Part of a small language model's weights.
Training: a variant of Adam for these matrices, 492M tokens, 15018 steps.
Each number is 128 + 32 x the weight over its row's rms, rounded and kept within 0 to 255. Layers, rows and columns count from 0. Numbers have three digits each. The size before them is the row's rms in percent of the matrix's.

# up: layer 2 MLP up, 1024x256, rms 0.0144, rows 100-183, columns 160-191
# down: layer 2 MLP down (transposed), 1024x256, rms 0.0162, rows 100-183, columns 160-191
up100 124:191136147156163163126161124115119120109134117102186142129105115128101130131190106151135129101118
down100 124:041150122112206105099163163135093188144095157078112137125076172134153038140095176144138118112102
up101 095:182117189148103134122174121132091082128075156125126164109156132121125081112165149134127125131154
down101 098:084131205141167138191079157145183108153097156097171102123160105186166119076162063098115105109084
up102 105:114076157201105134052101136100149118110110151086116175101076185120117105096097099153152147133127
down102 101:165115119118127130192052118133188126023078181132118192198182114174099150123179115073120077136057
up103 110:165141084075118131098136081105129118134113116121059157142080133090105105153143078109131108119120
down103 108:096125075142152157161147083155137160141101136101100124150171106177138132117098149143139116146136
up104 098:108173101138074084081094145147115051112046119127180159129105171175168111112118153175141092101173
down104 093:134169069122151143192150141185079082073146128079129113141139159143081140164150171179087099101071
up105 100:187095152167130101146092132151143118139164044105234115135128118136102126123103134175117147143057
down105 102:151170120092128066082154163149123168244141161133132109142144135110138132069118106141143085111098
up106 103:153109153170230178143181093125161109123115116166058078115104149183135093128132118115127094160164
down106 105:151130166114192154073071129140158139164154167091125160166063101151112109109127122086135096185185
up107 099:126129151145203086074130097176123173128072056122110107130163099110133158117099135138118158120134
down107 098:173170169063140118148130100191119112181141144132089126168110100166150115121100104111098115100155
up108 098:137095089156116096095111150178135147139132105111130153125123123143149157154115145083185118102138
down108 107:145087100112146128141141141164130123115106096116114114148147120066092104142131123156135108110111
up109 100:105105153075207145159119072139149090125102143144051093144163125107110134086119124130074086167106
down109 098:125149122145107163146120101063171158149176156145136146059166116153179161104091140164167106096113
up110 098:122112093161067151110116110119119100123132158108121146111123174059134096150199045116173104095160
down110 111:159145112132125108129112111148132177000076087103177171143161143141138160168124124151172115156115
up111 100:072123108051168128156128088125144206113106140105104113174148127137085086089111111167182085160151
down111 100:112138101132151162148119085112137150100138151076114137068157134134122086123078138125146095084162
up112 092:136146147159093106121119133164097084107114166165131141116021164140165193146087169069114127108091
down112 093:153133106127156126164077139178131090090147129149183096101142103105125112109119150121112112132111
up113 129:136121151100131121089150189108119112126066092131171126115104181154112072084136101158133116097142
down113 124:072097113143152128161189125098101151111154130060179139170112159154185113068117164150138164093136
up114 100:133177152130160098066048108177148147122106101161162095100097159128118129184116077156113120114131
down114 096:175135067133127121129190158135067126120150099118104117158163194120177136067107180151095157157095
up115 088:132121151190117151130103124126151115099149112087102130084039148107128086108109085089127107087114
down115 088:187122115135149136121097111129156089073128151147150173189120140133087180120163168125171074195126
up116 098:120100163087059068112108142124128136128116155074113130129049155073135109060195126058125141070142
down116 103:112135102141132114111114153128149132045091112154141161184158132118147145138137216160165077160082
up117 101:121074137130146181135149140101094064096112123118186162150126130094131112085152072114163096129222
down117 103:149157143174133147198139083135144076137137164144183136147158127144133137086144148118169107053146
up118 083:135156118148158112151118147175117128115158082136131135068152125083149121109114145085138133159101
down118 087:148158126177181129114119139019159128113132186104131132125099118092149090131117154068153160087191
up119 106:089136174129068148148191115068140118128083107178064170167148102158096096142161155149112130138129
down119 102:064136111114119153107157127123139136118130139094102141190125116153172163138163128116088157149065
up120 096:067187134050121100146149090105132160119123067154117167170156114125121121138126104105123097101137
down120 097:124092062099106140145171125159089151111125116147112114188174071156123122103179167143084166111103
up121 101:103161141111057114184134172123124123144102183145101115129128129102138126147148115090119179059109
down121 100:100112055095077157126141129135121127134141087121120127162108121192112101111135149134094197177080
up122 108:090099085084059142154162159121100122123135114128177165160124119118176137121166160139160173076173
down122 110:125119085097161164127165106180127109130077135060120089177159124162144074134142131119113131150094
up123 103:117150139097101136193078130084167154144074164103084137114140137086108118174167144109134173118159
down123 104:093064083139076073094137106119100173077092113110134151178149121145105081218118099162178156169095
up124 090:179227147144055211128105170113136084089101114135092177100166132123123114098110085129101159118163
down124 088:093115137136126128110133148123126200096108167114137127196128067140098102146110108109097130183120
up125 103:080121117130207110093127136100110147125141096131164082109132117134150143095065167145164153157076
down125 105:124133180100101129156114145102127065152190159123123144146147118134120129104109121093137125070162
up126 101:066119078073173155093164088107135091121111155071144130152079110125151126112134079111089135144097
down126 110:117115169112116096135164097143064155110148147172129164069144185156096117141126107145192134135170
up127 093:099138160133206155169102070134177123135065127129096119160141154148124118096117082051112077156174
down127 097:168129082122148136111149067141105129094171136156150150168179092071111130089157176141132131126172
up128 091:126117121165124092156088155135143167127206105092166133119169092084154096073191142138143131128133
down128 094:194138066186050062128143112064141159164104089169118157140096128090114187136177099157169108189140
up129 087:082134120078152090190086089162181159108081092139091130169152085093112192115136165145140123141123
down129 091:154157070153096099102172124071103119166109080112112139090080112087162114115126154112090184151140
up130 098:166158141142113148134182125139145157115164154159083085144070143158103151167141128101129153084174
down130 104:099118136100164126123117139116107120066114118118130119147110086093182095155106191129083140227141
up131 102:122139161171151112162141091115144112110145088140065077128136145154120078107096155134163110066204
down131 105:137104120104165165124116133129157096171088109130106120209144081118083152093160171137065142167161
up132 106:068077122142145118094073069097109109129164126138168106123085106200103148109158153174108123098154
down132 104:170188111109122134095106092126149084217127107135127083192146171134165122090089103167140139161156
up133 098:132182181089126150096140135056131040134088205149055118174160184115118079131096109105123108139119
down133 096:089065109204140203138092094109125121069129107157158132133211101126119155133096106078155093081127
up134 103:125055158112134160126087120123112145123072127175096098133139106128140106123086125110142101172155
down134 103:134061108195121166152129146087111093035152093131138186115145108113129181114107153140139167092175
up135 091:112141096150140124087130161155066126131099040133160088157119105172104189084104124159087136157117
down135 094:120198129107109137118116115119097068177188187107123105125139187140129065113108133133111205084190
up136 099:163076140166111177099154140136074104129128110174117140130078130192065173126109149169073121092143
down136 103:136174147061129156133093158139124062065117145120146071174101142137158125112067164108071179175099
up137 104:187054113125108118092127160144119146113120147165135192156054062144104154143129085140133094163181
down137 104:114148156134147127130148124142114149110129082117152178148129119140165104113093150055104173160108
up138 104:034111172073133151118101106176122111157088164144098118174135124099121135146130113136119135164124
down138 102:150119113179107088167167139116094184104172108153134141075149112135136140162158109132184114123139
up139 102:215088126150133127169121155186140113146098135139110192123140177069159078135187196088139116111144
down139 102:162119115159181132186140168136149126172101116122107082163143124100152167122126109182127116149091
up140 105:107126153189051104147186157095128077118120132190166109137141136153158147153175183117125170142155
down140 107:083125123132126125074108119064137141159103133106146137109091149148184107115137126047079156168128
up141 093:165101136160126130128146103161154047150216087155176164149072148075092136161160222140151151219127
down141 098:150090152139186093096153152086161117229128122132117117175152119126136122093124116116084101123163
up142 109:129191118114113138148143119144161113118110103092129136119135207118085101109137113155118113159174
down142 103:085166132125103072122090116067146170069081103169134170099194146104151145139098108146168131089140
up143 095:096171099136164083144143126098183129138097158094148126095156099116112190106091134151139160198059
down143 096:137185175095132101116146107136108178183109131152079163061085081116134115098136101097126121096183
up144 096:067108102174175130180150092066141162149113124133083129119220119137146116134125132114126093165122
down144 096:093118144136132134121117142115122127154120133087119134158150139074133115118128104134141190138155
up145 103:145156145100163114129105057085161172132038133087117102128144057136097149086156122097151101112098
down145 105:142144090147092122087127137159073079122072114152097139159099096116144204158124163129135188124130
up146 095:096123132148126118143120088130112135138095124168059176142147144101162160128169120152134113146064
down146 092:069179100139121156122153128132102189161118100066079118127191160130148129118135085120127126096104
up147 103:186177117103139134064129104144153131136113137085139153107136118099187120143176106094123127172140
down147 102:119141170187155119142080112084157118146149151128140179087130132121160146121139086109209088112164
up148 102:151061033154142093126142099167147103132145127087144147096043099126114169149212095113133122089170
down148 103:174080130104150057126105079172159131093083057173145165169094135125103104142127179163153153156131
up149 106:115146160130152109168151148157178166128117139134128106135107178113104049147100121135154138126116
down149 098:152088140106111097123137110098100130212148091140138126122118115121122139103184085085120079154118
up150 100:116134143090167207157120120122146144124060134193185128177116157125106152129167111101085093158219
down150 101:125161089131175182197119119148167091163176150144137134093147138144157153119103170208120077127201
up151 085:095160080113146109132142121077111066112143118176077094109158124150172151148076142095165088178111
down151 089:109087182173153138070052082135120143118123129113094127091133150099125146118088145127146098091195
up152 102:128157145086086116085106145118099118133126143156067118137117170110139144115140051156103124109184
down152 103:102146137144076174133146166156084135060123075127121166148151164149144201117163190128135118142115
up153 099:139125094118146126170191168094099120094149152187113129178097137174142086143082092179115095090138
down153 103:102133128108095153154149098152127123138141137122090112133140184111169112071128168094086143148100
up154 102:122128126132128098126116123149130182137105225159095173168128117205092107137036186192128093090127
down154 098:098117116095121180210071122194214110109137113123080077189136139135076159146081149181087118140149
up155 095:100143110119117125070210112153059145124146116127135035157120142125174115131119101103094137093087
down155 100:128139182115139185166105127132134071136135140127112099161131144109213149104066126176134159148197
up156 098:124093117118101153105091076081096150134135113105151170173088105137126082141129134156111139029180
down156 100:149128117113095182195165125203092102177070118147110111165179083192106165082195154170131112185060
up157 097:108125105108141130141167098137144109121131120183107186171087165143084143164160119096093102076167
down157 100:100131028097180140189154092114151174108134090087076139101123157133147055097129167114048142163137
up158 106:115137104144074145142060115118162093118116166139141149108103201150147120124155116136101155102130
down158 109:153133095120070098185114118134155124128142145141160109109178209149078157114152101174141105149108
up159 086:113135070126082135173119089094098112112119151107043159159139154114135114133150084135145124130161
down159 092:117140101119108139119117138113140145066108083105117191156163134133081132167133130173178119136147
up160 088:116110109147094149113134095109200122130115108133161123172154079138085186116066098081120117149121
down160 091:184142128080148110097113119125099098134139154151136102057129113091097123151088136095126068106149
up161 098:070154154097142124145160124088121110119115110127111144104120094104053086125092103114101122104113
down161 102:069147097124135143127118130116096186057142088058144085107084131112119119153183097100139170091106
up162 099:113080140216160130111160107141153124134160136125097116127125150097129122133108115155106136145136
down162 101:123158114102148118100065139121158116121133100155109210133129132185079145157111132142114118147147
up163 105:072152113070114070078086114128149124120145125126139073135165106093145104113069155175064142115130
down163 111:153121090123126114111138123107126071170103110169111109070112133106153119074185100113120174127107
up164 097:110104165112161153069124170102070137133118095124105122140179052131126155131071184114101133130122
down164 099:108145087119111167110112179121141105138131096137094106124092100149105087137121109072118129103114
up165 101:081142141090143082166076121142148150146053169094101082127180121113160158117157138096121168085120
down165 100:076111100132100098156128098146133120220122092126158124113112122115119089122190085164104133119110
up166 106:113168079144096123058117145154123054134064060158128077090094188149110116077116162161037121098119
down166 107:173183108080101132160112153103151091124161146113111118152114175193111120080177088135086144157118
up167 096:202080156162055065055122160107134061140150108113229116110130151103111091122157129108110192098172
down167 096:111129174125144000091088141119126145189112181104198116170083153125150094171132105093141149100113
up168 095:095137109115104181153130168108112098147143123130137142182185091057145193170151163171137166136145
down168 097:106103113156095065147153159129172137194086138148109162150101109180152089160152155107078156145055
up169 094:118057161100106169139170148129176138145181190156103123119107101125122119156148214099125126105108
down169 090:125090146139183168154194167149166145106126084165131089106122111123151133153113084164124109146131
up170 095:138099112103193139111156131150115158109198151180125153167131140131108142114090066081144123161122
down170 094:192122148120143244143146119118149116164128055175181152116129154077139183028082198096120087097139
up171 098:082111085117107108138224116147146101123173128194165101146126177173118104144114151155145087155079
down171 099:130129152112188224079141100115088134105165150112165096082124147127183102097056178109097118124199
up172 098:096129142120132159151137095138142183160085093154136127084156204150119139102138133141138138163077
down172 103:178134122097129149146081106104176075127125145130133181128169163147142186135094096178145169145174
up173 095:159194139090155125082135138117112142125108131086080126112053085128136138127166106131129117117121
down173 104:071172098133097126088098142130092170092102059171107190118121117136084164126134162129140137131078
up174 091:150179128106086175154100134121088110136125128171119162179173095111160113163071111135100147092120
down174 095:055128065128090057145106146137118132178118106133119107082133187113074130147168123112161116140067
up175 095:128070110142131124102145150132125124138140049144176171131133140140089138068152116107170158173108
down175 096:165167172108135114106145156111091127156154185124116085148161149139076099133133136099149092115122
up176 102:103136135045057135113132128141093087130132084171152188125173110141138105127068109102106132069103
down176 101:110095145143117141140161133136104150139158136104179051068162154155101080091164144071104132053131
up177 096:100169092121132090092171168117068144139137145110143096121150109147140130135129185208150203094104
down177 099:048153149091068148103160162122117083175120054082138101165129170148152121130148108113091174106123
up178 088:133073164143142120094153140176121165125089134162052157144124164045110101118128171136161144119111
down178 090:120095156138128138148088131160135142099116119132121126128163102166107133135084114124139082119105
up179 096:174144159170097099163154158143124111141126110168108150117142133179139099136151195098137115102179
down179 093:056134147149138162083129226108113159164125129121154071143041088100124139109143137110106152141073
up180 104:184152115158113151114109163118141102138098146151067087139197152123150170139129127195106133131163
down180 101:146119182103171118122074124123148077160138121091121152195123139164126088177123141114096158168161
up181 117:099159104166057115139124167126159105132102119159150069108124169137145148103168164175098119128104
down181 118:118206099136121126119083165101128146167097107148111155071130146145171170087098075179152131139177
up182 103:109102144127126136088133124102140095131151136086106138171142111142112158105151117124153101145083
down182 100:180116166172127163110130115163115170127157132183125119086090105155075140107114059148137100065171
up183 095:145175176142098142126122120130134109130182128158149067145112125108092057124152136164143129119134
down183 093:118137061142121174144106138104125073140143116128109180170181132173130161139142132137110094191120